Each number is 128 + 24 x the weight over its row's rms, rounded and kept within 0 to 255. Layers, rows and columns count from 0. The size above them is the row's rms in percent of the matrix's.

# layer 9 attention query, 96x128, rms 0.07, rows 0-31, columns 64-127
size [ 71  75  80  76  81 101  86  85  73  81  92  91 103  89 109 113 129 106 128 106 117 115 128 125 116 137 126 113 122 128 126 115]
[[114 120 102 119 136 154 112 121 180 152 111 103 133 129 120 167 140 126 118 131 119  85 129 131  73 177 117 120  91  97 109 143 102 153 122 115 138 132 107  83 114 170 145 147 114 132 114 188 172 142 135  60  82 117 134 127 134 123 154 122 100 152 110 132]
 [123 111 127 132  82 112 114 104 140 179 172 131 138 126 127 144 127 119 129 125 138 115 103 129 120 118 115 161  97 166 103 124 126 116 121 154  54 102 128 135 126  95 155 129 120 128  98  91 148 117 153 116 152 162 114 139 144  97 174 155 107 140 128 150]
 [110 114 153 105 152 136 156 127 166 148 164 125 117 140 105  91 105 114 155 170 138 123 166 104  98 177 127  98 109 149  84 127 175 122 142 104 100 154 168  83 125 158 114 124 149 173 131 140  94 113 139  96  89  84 106 109 136 137 150 134 110 116 148 131]
 [127 151 133 134  96 102 119 107 143 131 191 115 117 101 113 156 127 131 105 107  75  94 128 161 137 132 111 134 120 111 164 113 115 129 111 171 105 162 128 106 113 118 158 157 142 120 107 126 124 130 139 150 164 109 106 135 102 126 145 169 165 124  94 126]
 [104 109 135 111 152 153 124 156 159 137 152 140 137 131 157 136 107 150 127 159 180 140 133 129 131 124 134 117 122 147 110  75 173 122 153 160 145  95 163 127  94 134  87 109 138 134 118 122 102 127 137  85 190  82 160 130 107 162 163 138 126 113 112 130]
 [115 156 128  92 123 182 141 140 117 103 147 149  75 123 118 134 116 150  95 158 106 120 129 126 130  99 100 119 118 100 150  78 164 105 119 145 185 179 127 150  97 192 140 115 145 150 138 144 135 116 106 126 114  93 123 122 104 166  84 142 144  86 136 133]
 [160 150  79  86 104 131 122 173 166 136 129 153 179 148 147 134 110 129 152 158 192 140 118 105  99 136 140 119 153 129 154 156 142 127 137  86 148 150 120 134 131 160 117 129 117 127 154 131 118  93 122 136 114 145 139 131 157 138 100 119 138 168 146 116]
 [124 178 156 137 173 124 150  81 104 149 105 135 134 153 125  95 123 101  86 146 157 144 132 109 132 127 131 115 134 141 135 126 110 150 118  96  79 120 131 125 121 144 117 135 139 141 161 146 135 164  70  96  73 101  80 128 175 104 106 150 130 131 156 131]
 [127 103 134 115  88  96  89 169 132 119 152 131 117  81 141 159  99 162 154 123 134 131 135 126 157 166 126 105 139 100 129 124 147 122 147  86 144 171 119 129 137  91 149 152 122 102 101 137 126  92 143 138 183 122 162 158  77 137 127 144 129 108 126 137]
 [152 146 102 107 156 115 125 117 103 138 167 123 145 178 141 164 119 150 149 123 101 100  82 102 144 184 127 104 132 182 127 109 110 105 126 128 145 133  94 127 146 117 125 119 118 107 189 129  99 143  80  84 169 151 101 133 168 130 124 107 111 142 135 166]
 [135 157 130 128 121 108 120 133 131  92 171 133 105 112 103 152 125 151 105 119 113 114 158 112 117 142 120 117  92 101 124  89 101 116  98 138 121 134  98 116 117 122 193 129 151 130 125 114 155 123 105 162 195 135 195 166 124 103 127 113 156 137 145 109]
 [120 123 150 105 138 166 119 141 171 115 134 150 105 101 129 124  66 163 157 120 114 101 115 100 153 142 123 117 112 147  83 103 139 141 166 156 137 126 116 124 135 164  91 112 103 105 170 103 113 133 168 125 129 112 144  71 160 166 139  93 130 155 128 150]
 [130 146 110  98 140 156 162 105  93 140 122 129 166 126 147 131 101 121 113 101  98 141  67 149 131  89 124 100 126 132 132 148 114 157 116 127 161 107  98 147 152 148 146 102 100 110 159 123 132  94  92 119 129 113 128 142 169  96 120 114 125 165 116 159]
 [174 146 143 169 106 137 155  99 169 113  88 109 149 132 118  72 195 116 110 135 169 145 138  92 131 136 125 124 143  72 164  90 142 121 144 114 106 142 108 100 106 124 131 110 157 122 106  98 163 149 130 128 135 106 140 130 122 150 164  78 111 116 129 104]
 [148 134 155 146 139 146 109 104 122 121 168 125 122 142 122 140 141 117 107  74 112 134  88  82 107 131 119 103 145 102 115 172 160 112 138 161 105 150 148  78 156 162 105 130 137 126 131 114  93 129  94 105 115 119 115  94 160 101  98 106 103 164 120 148]
 [ 44 124 117 112 172 152 128 112 126  94 121 118  90 116 111 118 138  85 107 176 117 116 116 144  98 140 120 103  99 149 142  91 124 147  62 106 111 116 132 122 119 139 138 118 120 161 122 133 133 143 126 158 128 113 132 159 142 124 146 147 137 124 129 129]
 [123 142 106  88 183 169 149 113 170 154 110 126 166 119 135 131  91 118 131 143 129 130  90 119 128 132 101 108 144 146 130 116  88 139 127 101 138  81 108 153 129 131 145  83 118  97 183 138 141 124 125 127 130 131 128 139 142  78 180  84 103 150 116 146]
 [117 140 139  92 142 101  96 134 124 137 138 129 132  98  95 119 127 123 145 159 141 145 158 113 131 141 147 115 123 123 104 137 128 101 140 170 136  93 114  65 151 132 121 155 145 109 117 104  97 165 131 101 121 146 154 126 159 159 156 113 119  75 133 158]
 [113 171 139 144 114 116  94 124 161 151  75 159 137 111 126 149 162  63 130 104 165 105 182 114 113 123 104 125 102 135 101 101 144 126 135 131 123 127 148 140 104 136 126 158 123  95 122 104 121 145 144 123 124 124 141 133 114 123 107 116 108  91 105 179]
 [144 132 127 106 125  99 114 130 161 163  91 115 103 153 163 134 170 138  88 166 126 131  94 124 137 133 164 150 160 150 176 104  96 149 129  86 155 104 115 100 135 115 158 100  74 102  95 136 101 133 144 162 108 126 132 120 114 140 153  98 156  87 160 137]
 [132 164 122 135 117 102 168 110 145 136 158 156 135 164 112 143 122 145 132 103 121 126 136 124 148 128 115 100 128 129 128 138 137 117 131 111 165 117 193  83  78 102 112 168 103 145 155 115 158 150 137 148  84 117 138 117 128 145  65 117  89 155 136 153]
 [123 140 164 159 147 162 168 116 176 115 114 101 158 165 118 141 129 138 178 182 177 122 139 133 103 108 102 175 138 110 155  92 141 139 117 145 122  98 150 172 138 120 143 115 124 166 100 105 136 117 161 127 133  96 116 162 159 145 114  86  97 122 163  95]
 [114 147 121 166 145 151 120 110 130 158 106  89 106  93  62 134 100  96 121 132 118 175 132 150 132  75 125 136 144 118 119 115 126 127 144 127 111 180 124  70  99 132 174  88 148 152  83  97 139 140 137 181 132 131 151 113 129 130 140 114 103 109 104 121]
 [156 115 131 129 146 108  75 110 112 149 128 117 157 127  86 115 152 128 135 152 121 155 128 117 148 140 122 157 161 125 131 131 108 154 119 113 143 121 101 116 101 149 130 135 136 175 169  91 139 114 129 122 156 123 143 150 163 106 134  86 125  95 110 139]
 [ 98 176 116  93  93  93 106 151 133  88 101 143 117 162 114 150  91 182 187 172 118 113 117 141 130 138 148 122 153 166 168 111 107 101 154 102 129 117 114 127 106 114 136 160  90 149 128 139 118 140 156 142 113 121 122 129 154 123 136 170 136 130  84 163]
 [ 97 140 147  79 113 143 108 104 148 119 127 146 149 150  89 115 149 141 123 105 110 140 133 100 163 167  90 117 137 159 118 108 140 120 117 116 136 125 117 117 151 151 131 128 162 124 134 122 102 139  84 136 164 138 132 123 156  98 207 117 125  99 170 140]
 [144  96 142 119 146 151 122  95 107 140 110 128 110 119 146 119 133 128 184 141 128 153 104 109 171 121 137 116 169 165  74 127 137 144 142 136 112 177 143 171 120 152 162 113 130 137 108  90  89  53 146 116 141 125 114  98 130 139 126 116 114 118  97 162]
 [156 170 179 105 136 123 144 165 117 159 126 106 117 144 136 129 145 144 141 146 168 176 114 133 106 147 146 116 137  88 110 153  96 106 160 104 150 125 127 149 135 144 183  99 132 124 128 116 136 144 110 108 122 173 149 163 101  99 106 164 139 124 121 131]
 [117 148 122 145 163 151 129 146 110 143 109 111 138 133 129  96 156 104 123 125 113 140 126  67 127  81 164 111 132 159 144 120 120 129 124 151 132 120 180 135 152 109 116 113 119 135  89 116 165 159 195 148 137 136 123 107  95 138  95 122 150  90 112 127]
 [109 151 156 186  93 155 164 105 121 113 107 148 152 145 124 121 184 150 123 123  85 103 162 179 122 108 159 109 125 153 101 120 115  88 141 137 149 119 139 158 164 133  87 125 113 121 104 155  85 144 118 114 129 133 125 142 140 154 144 102 121 130  92 154]
 [175  49  95 152 169 130 155 130 117 130 144 102 132 116  91 118 116 145  81 135 127 118  98 126 109 145 131  95 108 106 132 159 124 118 110 125 139 119 189 125 116 126 124 121 122 122 112 106 100 102 115 156 111 117 104 103 106  81 134 159 119 109 144 153]
 [119  96  93 110 143 134 122  82 176  92  82 111 112 140 133 107 172 161 143 137 132 152 119 133 138 160 135 103 155 143 149 108 113 107 105 158 122 110 124 138 125 117 118 136 154 121 171 112 194 150 156 125 148 127 118 143  93 103 159 144 159 138 110  97]]
# layer 9 attention key, 96x128, rms 0.0739, rows 0-31, columns 64-127
size [ 59  58  69  69  61  74  83  78  77  93  90  91 107 114 116 101 107 148 119 132 121 122 123 122 125 132 132 121 123 134 128 126]
[[135 141 137 130 111 119 147 118 140 151 103 116 120 188 177 107 119 155 147 118 121 153 164  88 154 145 122  91 137 142 138 102 107 135 116 141 147  76 169 138 156 117 138 118 146 108  91 139 111 100 138  79  93 162 137  69  66 141 133 135 105 123  91 192]
 [158  96 122 127 123 137 170 146 145 177 135 105 119 143 137 125 124 152 142  75 146 126 156  99 143 143 165 100 107 143 141 154 134 143 107 133  99  90 139 119 119 104  97 121 136 134 127 118 142 138 143 116  60 148 109  92 158 152 177 119  90 122  72 120]
 [110 151 126 166 138  69 166 147 153 158  78 133  89 143 136 101 104 133 123 138 172 136 122 113 180 115 122 116 139 153  95 133 126  74 105 145 136 113 148 141 126 126 164 132 104 152 137 132 127 111 123  85 109 100 131  95 111 117 130 143 152 143 101 135]
 [175 135 126 114 146 136 104  90 121 117 139 152 151 152 164 166 118 104  81 176  80 100 144 106 139 149 144 114 120 139 207 128 118 135 143 165 119  98 122 108 139 119 157 107 133 136 106 119 116 146  96 181 145 182  85 114 153 111 117 130  94 144 172 116]
 [103  93 115 149 131 125 120 115 133 111 121 121 124  89 130 126 159 154 145 152 120  91  76 148 118 124  80 176 112 126 102  87 108 153 111 121 162 126  95 140 179 104 150  76  94 113 140 159 167 188 104 155 150 121  95 142 110  82  98 141 137 133 141 120]
 [137 140 135 141 130 103 147 129 132 141 101  77 160 142 159 122  97 137 140 143 164 192  98 101 153 118 124  80 142 167 108 107 153  73 116 130 101 120 154 150 111 133 153 137 125 105 134 153 120  90 151  93 110 154 132 131 107 125 156 133 126  92 114 117]
 [140 150 142 142 102 135 176 152 112 142  97  95 152 179 153  82 116 187 102 107 155 146 140 131 178 126 111  82 117 126 110 124 119 116 146 130 142 111 159 156 142 190 185 141  79 169 151 172 134 125 147  95 120 123 182  90 101 109 126  96 139 130  83 152]
 [182 119 113 136 155 169 182 128 165 111  92 112 130 113 136  86 132 135 134 102 149 117 112 100 186 154 134 109 142 182 133 114  80  54 140 138 134 102  97 134 150 160 140  85 173 128 103 134 142 133 154 153 123 142 105 120 142  98 119 110 113 124 119 115]
 [124 136 131 163  57 108 114 196 159 121 156 131 133 151 146 116 133 131 121 149 103 141 145 136 112 118 125 151 122  84 104 103 158 157 125 126 110 128 178 140  95 160 118 140 100 172 143 122 107 124 142 126 154 100 128 111  97 149 129 131 143 156 110  95]
 [141 145 119 185 123 121 189 142  96 205 111 100 103 146 128 123 116 126 135  99 130 167 112 143 146 167 104  97 108 162 123 142  71 104 175 150 114 116 189 147 141 143 167 133 111 164  97 139 149 128 132 121  76 142 137 100 112 136 132 166 141  84 108 138]
 [132 190 137 120  72 113 123 105 150  86 160 106 139 116 169 117 132 139 170 126 114 162 123 136 103 120 154 166 124  66 102 121 117 155  82 126 121 128 151 128 125 135 120 123 141 155 167 137 127 113 110  91 174  85 160 111 147 141 108  95 128 132 120  85]
 [113 168 134 161 127 142 132 158 156 133 145  95 141 133 129 132 118 151 107 152 104 134 120 151 146 138 101 102 139 125 113 154 102  72 147 172 191  94 181 118  91 138 148 152  77 144 137 122 121 121 117  97 115  70 134 109  90 119 127 122 126 133 112 137]
 [111 113 140 108 171 171 151 124 149 129 112 132 129 137 131 187 108 117 140 121  99  77  97 128 146 158 155  81 141 194 150 166 106 124 135 120 162  82  98 131  97 173 164 132 154 118 112 132 193 144 124 162 105 158 151 127 173 120 160 138 113 122 114 145]
 [119 113 105 135 125 105 128 146 151  96 125 165 106 141 110  98 104 138 105 125  66 115 146 134 149  95 134 170 169 135 120 110 152 146 126 121 130 152 109 124 110 118 123 152 111  97 121 114  81 148 154 130 116 117 121 115 125 130 141 153  99 154  86 134]
 [158 154 141 155 131 117 178 113 122 166 117 105 152 136 180 143 166 148 155 158 141 135 123 132 110 162 124 122 135 103 153 161 106  67 132 131 140 138 142 121 179 101 124  80 138 125 105 112 130 156 123 118 131 121 144 123 104 128  95 145 146  99 138 122]
 [124 123 131 135 155  89  96  86 142 130 171 129 119 132 127 128 103 137 103 139 138 148 121 127  81 139 111  92 105 129 127  95 108 123  81  78 127 141 177  68 130 137  84 124 134 156 100 151 125 123  86 136 154 127 159 106 100 123 118 107 134 128 123 133]
 [119  99  88  84 124 162 151  90  98 132 114 135 148 107 176 128 164 109 138 146 159 147 157 136 100 179 171  93 101 121 102 122 131  98 152 135 109 140 124 158 117 166 143  82 129 112 178 151 142 162 115 103 134 130 118 169 107 118 144 117 167 105 136 121]
 [138 121 105 135  92 120 108 173 109  61 159 166 117  99 102 104 151 147 149 115 126 116 149 132 164 126 154 127 144 129 139 135 137 117 140 125 168 101 102  88 117 121  82 214 149 117 131 107 122 144 144  99 108 139 109 128 174 146 144 141 118 103  92 151]
 [140 148 108 141 167 132 113 124 134 152  79 128 131 130 116 148 140 149 140  81 141 122 118 104 165 124 104 166 109 126 102 145 128 151 121 157 108 150  99 145 108 153 180 108  68 143 164 138 126 134 102 123 103 131 148 111 134  92 146 134  73 108 102 114]
 [125 150 109 104 154 122 130 159 134 173 103 113 164 168 181 134 221 119 118 161 158 152 130 117 124 108 157 145 163 117 163  74 128 174 119 119 116 107 120  93 157 116 111 122 128 147 155 134 117 102 123 148 108  87 139 126 119 124 128 141 126 128 161 142]
 [119 182  83 116 111 117 111 112  84 130 110 129 136 102  95 137 169 109  99  89 108 110 137 157 132 152 144 106 104 108 128 112 117 118 132  66 125 146 151 124 115 113 133 132 119 173 127 136 145 171 129 143 121  94 161 106 134 173  93 143 124 187 103  99]
 [125 145 121 142 106 150 123 148 150 108 110 123 100 130 147 107 141 168 159 140 200 155 166 152 113 122  76 142 101 150 113 144 155 103 159 124 104  93 125 151 163 110  99 126  86 125 150 137 114 127 135 106 105 119 141 141 158 143 142 153 130 170  86 114]
 [133 141 118 154 146 182 128 129 158 125 134 169 126 148 118 124 149  71 130 154 151 118 149 127 117 142 101 137 142 143 127 130 116 157 144 162 115 126 126 159  91 165 162  91 118 127  90 124 153 134 143 137 103  83 114 139 157 122 138 171 147 104 150 100]
 [170 149 127 155 152 106  90 131 121 146 165  95 162 127 126 101 144 133 141  95 165 113 104 136 102 177 116 107 188 163 132 150 114 107  97  90 147 108 112 136 106 138 145 135 127 128 163  91 157 105 140 115 113 122 149 114 148 122 105 114 134 159 152 137]
 [124 154 158  90  94 158 177 126 127 100 144 153 147 185 139 177 115 116 132 162 135 162  91 195 108 101 136 102 164 104 123 150 124 152 143 137 119 153 106 122 116 143 105 136 115 114 158 129 158 175 156 101  98 127 151 121 147 123 132 139 140 180 114 151]
 [113 116 181 109 104 156 126 123 144 124 100 126 122 178 101  96 187 146 100 140 142 134 103 127 177 148  48 108 113 128 125 139 170 106 106 144 159 139 157 126 146 110 147 111 138 124 151 123 114 149 141 125 128 127 152 129 147 136 134 112 135 136 160 131]
 [177 116 155 105 121 138 124 137 107  81 159  93 146 108 189  61 152 114 141 120 102 138 120 177 135 117  86 110 125  83 179 114 120 155  84 152 155  94 120 114 123 122 139 104 140 156 138 170 143  89 134  88 157 135 114 127 143 133 156 107 113 108 115 129]
 [185 171 117 107  90  79 156 134 144 125 126  92 114 134 151 145 124 130 149 148 110 146 156 155 103 117 117 123 138 121 117 118 115 132 139  78 136 131 152 132 127  95 119 109 105 101 114 127 128 131  84 133 121 129 142 113 131 104 116 137 143 147 135 110]
 [168 172 132 121 152 159 131 120 188 156  96 126 116 143 167 140 128 135 112 118 113 129 139 136  98  95 109 145 132 131 121 139 143 125 140 121 129  68 161 113 132 157 112 122 130 123  94 137 157 150 142 136 132 127 130 123  98 159 110 103  84 126 112 133]
 [142 143 161 156 136 165 137 161 114 118 119 166 129 140 110 120 157 156 164 114 109 145 144 138 144 103 173 180 124 158 147 124 125  97 158 139 130 158 111 162 131 106 143 126 140 158 165 141  98 158 149  98 101  99 127 122 142 181 155  78 115 133 126 140]
 [160  89 100 140 134 158 135 133 155 138 140 132 176 145  58 127 119 138 101 138 173 119 143 158 118 161 146  75 100 130 116 103 148 138 116 114 168 149 167 111 115 100 120 139 137 113 142 156 142 147  73 141  79 114 115 113 110 105 134 110 132 108 140 162]
 [ 94 148 112 159 143 156 148  95 123 118  94 135 125 117  93 104 145 115  95 154 105 139  71 119 137 144 115  78 119 148 163 140 104 130  88  94 141 106 115 130 153 137 107 106 107  89 145 184 131 114 148  97 143 143 165 116 113 122 139 105  82 145 136 121]]
# layer 9 attention value, 96x128, rms 0.0739, rows 0-20, columns 64-127
size [ 93 105  85  96  95  98 105 100  98 106 115 100 103  96 111  99  96 104  94 105  94]
[[114 125 138 138 160 124 117  98  87 200 127 139 117 201 101 105 148 167 139 111 167 126 117 118 148  96 113 139 118 109 103 132 126 169 158 113 104 113  88 124  91 125 106 113  85 145 102 119 149 140  78  93 138 104  93  63 154 131 112 174  97 118 125 114]
 [127 143 145  72 124 124 116 177 118 180 127 116 141 136 131 153 122 130 172 127 145 121 172 107  97 134 175  94 121 108 124 147 116 132 120 102 133 125 126  82 141 125 146 113 141 108 146 136 137 133 132  89 114 146 153 144 112 135 153 133 104 127 143 100]
 [128  92 123 163 151 162 166 138 130 131 117 108 136 142 117 181 131 128 117  97 119 124 111  86 110 100 169  97 112 149 120 188  83 161 128 167  84 146 169 114 144 144 178 120 124 154 103 127 144 113  79 147 158 125 142 138 156  92 137 134 122 125  99 146]
 [137 117 118 127 178  94 188 109 131  97 143 120  89  87 116  96 154 133 131 110 152 162 124 104 156  91 161 126 123 101 114 195 141 168 135 148 132 124 114 119 130 125 111 116 146 142 143 119 129 115 102 138 164 106 156 133 126 115 129 135 130 159  92  92]
 [108 117 147 118  87  97 128 154 108 115  89 152  70 127 106 129 151 107  98 132 112 123 130 109 110 123 184 100 108 130 101 156 131 135 148 106 119 168 106 127 139 144 105 120 156 129  97  71  90 110 164 153 140 116 157  61  91 112 142 143 161 138 113 138]
 [135 155 140 113 113 119 155 131  71 123 145 136 122  95 135 144 135 134  94 116  88 105 113  89 155 128 129 110  91 121 168 109 107 218 119 134 142 158 106 118 159 121 148 119  86 162 145 144 114 126 156 151 132 137 144 165 136 139 130 155 150  88 143 163]
 [140 129 155 132 133 151  75  71 109 101 151  91 137 138 111 134 123 115 135 141 117 163 113 153 131 138 152 113 190 156 142 104 145 139 139 181 153 113 115 134 165 130 159 167 114 125 140 135 141 114 109 114 128 138 150 194 160 114 108 144 133 119 143 143]
 [131 104 103 123 128  91 123 150  90  84 103  96 121 120 157 158 139 157 116 123 153 132 142 116 129 164 152 115 148  80 145 121 115 132 134 164 112  90 127 118 124 130 117  90 126 113 142 132 160 130 134 146 151 159 133  99 143 136 127 141  91 181 149 157]
 [172 154 149 123  84 126 117 165 122 119  99 122 108 137 145 110 112 128 110 115 147 101 109 135 119 123 152 180  98 141 139  99 113 165 104 118 131 114 113 183 117 134 135 118 103  72  92 171 123 125  93 113 144 109 158 109 126 130 189 118 116 135 100 112]
 [135 148  85 108 124 105 143 137 133  98 130 117 122 100  98 149 166 130 145 151 104 118 104 139 103 117 139 141  90 114 134 153 112 167 130 144 164 149 139 128 138 136 143 109 141  90 125 123 141 138 144  95 140 138 143 158 168 145 139 137 194 101 169 141]
 [148 114  91  83 111 148 125 106 134 102 124 164 109 101 125 123 132 118 140  98  96  64 179 133 141 132 109 114 143 158 146 107 142 132 108 161 117 141 126 141 135 103 136 134 100 142  93 158 108 111 123 142 101 141 100 160 159 143 139 126 111 165 135 193]
 [105  85 139 157 142  90 133 126 105 142 114  89 145 154 125 103 101  86  94 169 141 125 115 111 102 101 106  97 142  73 123 145 157 147 140 164 112 161 124  93 119 142 131 122 115 107 129 153 146 145 151 160  99 119 148 125 163 119 134 113 106 134 125 145]
 [139 105 119 127 160 127 163 129 135 167 161 153 112 150 113 140 124 145 164 154 137 148 115 153 117 129 126 115 123 114 110 123 141 130  94 150 124 119 111 112 130 102 139 110 122 132 119 103  96 113 106  88 112 130 118 140  98 140 161 121 118 151 137 148]
 [108 103 116 141  78  86 135 136 141 103 162 137 137 138 144 168 118  94 154 140 138 102 114 132 101 134 103 127 129 142 114  77  98 131 148 144 171 124 164 130 168 181 115 108 128 124 158 122 111 137 116 155 145 128 161 157 169  70 141  70 114 128 116  96]
 [154 172 106 148 113 103 102 118 142 140 126 105 160 113 135 138 115 142 121 117 145 190 109 129 161 139 113 155  99 121 117 153 123 151 113 127 136 133 149  78  79 106 114  85  53 137 147 120 117 133  77 140 153 107 118 125 106 110 152 109 145 129 125 119]
 [114 123 128 147  83 153 114 102 134 123 143 126 133 116 114 116 126 136 149 141 186 112 120 101 153 160 100 130 157 105 167 107 122 120 102 141 105 123 140 135 126 169 134  92 158 172 169 146 113 143 128 167  81 110 117 130 127 109 142 132 111 116 122  94]
 [103  94 104 132 131 137 123 161 125 148 170 142 113 132 191 173 145 147 130 129  97 180  84 128 149 151  90 110 151 135 129 167 159 159 162 147 128 121 128 111 119 128 148 112 140 131 143 192  79 127 112 150 188 101 157 138 124 141 126  80 129 123 136 150]
 [118 114 111 106 181 143 188 135 148 121 107 129 131 117 118 126 128 143 134 121 134 153 127  94 157 141  71 150 125 161  96 141 104 155 126 118 160 168 164 146 125 100 169 124 147 140 148 100 142 120 155 110 153  96 133 173 123 118 141  83 100  75 152 113]
 [118  94 102 126 119 132  64 134 156 127  94  88 120 113 110 162 123 111 128 109 158 113  86 132 110 128 146 153 119 124 149 140 146  99 157 143  69 118 155 139 152 155 112 168 130 117  97 138 110 137 121 142  62  93  75 121 117 115  95 137 119 134 118 119]
 [128 114 162 138 168 117 149 175  99 120  85 119 131 115 118 136 148 114 127 148 141 151 147 109 182  74  94 110 145 151 147 105  82 143 123 128 126 166 115 152 174 116 103 108 125 142 114 117 101 142  74 123 143  83 108  94 150 131 138 139 142 107 104 120]
 [143 129 160 141 116 147 124 119 116 119 135 166 154 156  52 111 155  99 104 105 119 139 132 117 117 144 155 127 109 141 158 120  57 178 161 130 101  91 145 131 129 144 134 139 120 114 141 105 139 139 151 148 186 133 111 175  98 121 168 131 141 138 183 116]]
# layer 9 attention output (transposed), 96x128, rms 0.216, rows 0-19, columns 64-127
size [ 91 107  91  94 101  95 103  99  96  99 111 105 104  99 113  98 108 102  96 105]
[[ 97 132 121  68 164 118 127  99 112 134 112 133 140 141 159 126 177 136 157 148 170 125 111  70 155 123 119 166 139 123 135 178  98 176 120 114 126 125 114 147 168 144 145  88  87 160 129 135  98 137 132 124 127 129 101 126 172  93 121 165 125 124  99 122]
 [149 155 126  70 108 150 123 221 100 104  61 151 129 105 139 139 127 129 124 141 118 131 167 124 123  91 133 129  82  80 121 155 106 130 151 125 148 130  98 128 115 131 133 138 134 123 118 134 104  95 118 145  98 147 191 140 140 105 107 124 140 137 128 135]
 [108 112  89 106 152 141 110 129  81 128  66 114 118 121 169 113 133 111  88 147 142 107 156 160 159 126 180 110 130 166 130  89 149 121 110 102 117 137 101 102 122 150 141 114 182 147 169  93 113 156  85 111  75 126 125 136 101 130 155  86 139 140 106 124]
 [146  95 114 134 121 129 130 122  80 142 133 116  98  80  73 111 144 150  94 113 136 111  87 137 187 114 134  65  78 110 100 165 165 129 102 118 144 155 155 125 164  72 121 120  96 155 112 124 123 138 108 159 149  96 114 110  85 107 109 107 120 129 123 155]
 [152 119 104 153 107  81 113 125 108 135  71 109 125 162 118 135 151 116 149  97 121  81 158 163 120 126 153 143 131 167 127 144 139 133 141 123 153 125 143 152 132 128 125  97 163 134 101 103 140 111 238 146 167 108 130 111 128 105 140 113 154 152 121 122]
 [155 177 108  89 114 131 131  83 125 119 108 109 114  87 121 143 164  93 115 102 134 135 122 151 137 148 106 117 126 131 135 113 145 144  68 150 134 163  84 144 106 122 116  88 112 179 121 135 128 133 109 107 108 114 132 134 150 134 120 133 142 135 119 104]
 [115 120 135 167 148 144 112  95 205 128 119 128 116 150 123 142  93 102 124 124 104 137  91 107 152 134 128 149 125 173  93 162 176 144 138 155 112 146 100 144 114 147 119 139 143 134 158 149 126 151 111 117 102 124 122 126 134 131 129 111 146 119 151 120]
 [129 115 125 122 143 129 151 121 131  63 124 100 161 126 116 104 119  99 137 153 185 173  99 164 114 168 119 116 142 127 110 133 135 120 123 128 114 151  75 171 118 114  85  92 122 109 120 109 147 153 120 114 155 181 120 150  62 110 114 126 134 140 101 123]
 [122 169 118 109 103 102 129 135 106 168 123 150 161 121  82 139 122  67 120 146 146 150 161 106  94 133 128 132 128 125 122 123 133 119 108  95 126 113 120 147 128 127 148 126  78  73 140 127  83 131 101 119 169 113 186 100 123  98 140 119 108 135 155  98]
 [172 112  92 111 128 106 133 106 120 131 105 109 127 103 109 121 127 139 127 108 105 161 135 125 139 126  84 167 171 131 136  97 153 186 115 113 153 133 132 130 107  91 132  81 167 100 145 130 116 101 170 122 148 167 149  90 136 164 156 104 124 146 158 115]
 [132 134 115 131 122 148  90 132 120 141 130  90 179 139 102 123 140 107 169 121 134 149 134  98 108 133 128 134 123 138 144 109 150  88 105 121 112 109 102 137 101 140 131 127 128 154 148 156 136 159 146  86  91 167 107 129 110 127 159 111  83 130 128 108]
 [157 141 131 145 107 137 191 124  80 125 141  96 132 112 141 139 149 124 127 136 126 161 140 137 129  85 105 117 190 107 143 135 160 113 177 150  99 124 128 145 140 163  94  85 147 147 129 173 129 149 121 158 120 142 168 182 150 144 153 130 103 151 122 138]
 [116 177 153  93 208 146 188 115 164 152  97 134  88 132 126 111 137 141 145 148  95 132 119 104 131 105 146 115 110  81  95  86 130 127 121 112 141 106  98 122 137 112 145 123  95 120 160 102 120 130 100 117 158 130 112 110 109 101 158 121 145 129 148 142]
 [126 120 119 117 113 131 120 125 165  94 139 135 135 129 145 179  98 161 122 137 124 120 137 122 120 116 111 129 139 159 131 118 115  59 158  83 131 129 139 118 127 103  79 154 134 108 138 136 165  98  93 136 130 169 102 115 107 101 115 127 105 114 121 114]
 [127 124 143 106 151 151 151 106 123 163 141 138 105 119 135 134  87 165 111 148 154 123  89 118 142 136 124 119 113 195 106 130  91 102 113 181 133 152 149 142 150 120 105 121  97 137 137  92  95 165  78  67 110 158 107  85 141 154 103 135 116 143 113 157]
 [123 137  98 137 125 106 171 142 132  92 188 132 159 123 112 173 111 143 159  98  76 110 143 108 133  78 166  99 161 127 114 123 142 127 165 116 149 145 139 127 155 135 124 176 118 140 111  98 122 137 125 119 123 144 160 142 115 144 114 152 136 135 108 146]
 [171 142 129 107 165 135 151 110 122 101 158 113 125 152  74 124 140 152 100  99 150  96  82 143 164 145  89 135 157 127 119 134 126 132 128 103 115 134 134 114 118 149 153 140 138 146 116  98 192 146 102 126 156 164 123  90 138 119 104 133  90 125 106 165]
 [143  98 129  90 148 110 123 187 123 143 113 147 119 136  92 132  75 153 125 120 160 151 133 163 123  93 118  78 174 158 135 138 101 144 162  93 120 146 118 127  95 127 137 114 151 158 134  79 111 122 108 130 124  66 116  97 104 141 132 110 110  97 153 132]
 [131 131 104 135  78 143 114  96 115  71 138 162 129 141 116 143 115 167 177 124 148  93 113 100 103 189 149 163 147 141 115 150 157  83 134 122 114 103 148 165 160 159 104  91 146 104 128 104 108 108 122 109 100 149  83 141 105 165 152 122 126  91 134 136]
 [113 141 128 128 149 106 124 134  81 108  76 151 147 158 105 119 132  92  76 157 136 143 101 112 149 132 124  89 133 155 122 142 123 103 122 124 142 152 130 164 188 176 116 115 164 139 124 138 129 132 146 120 127 144 105 119 157 103 110 118 142 113 133 121]]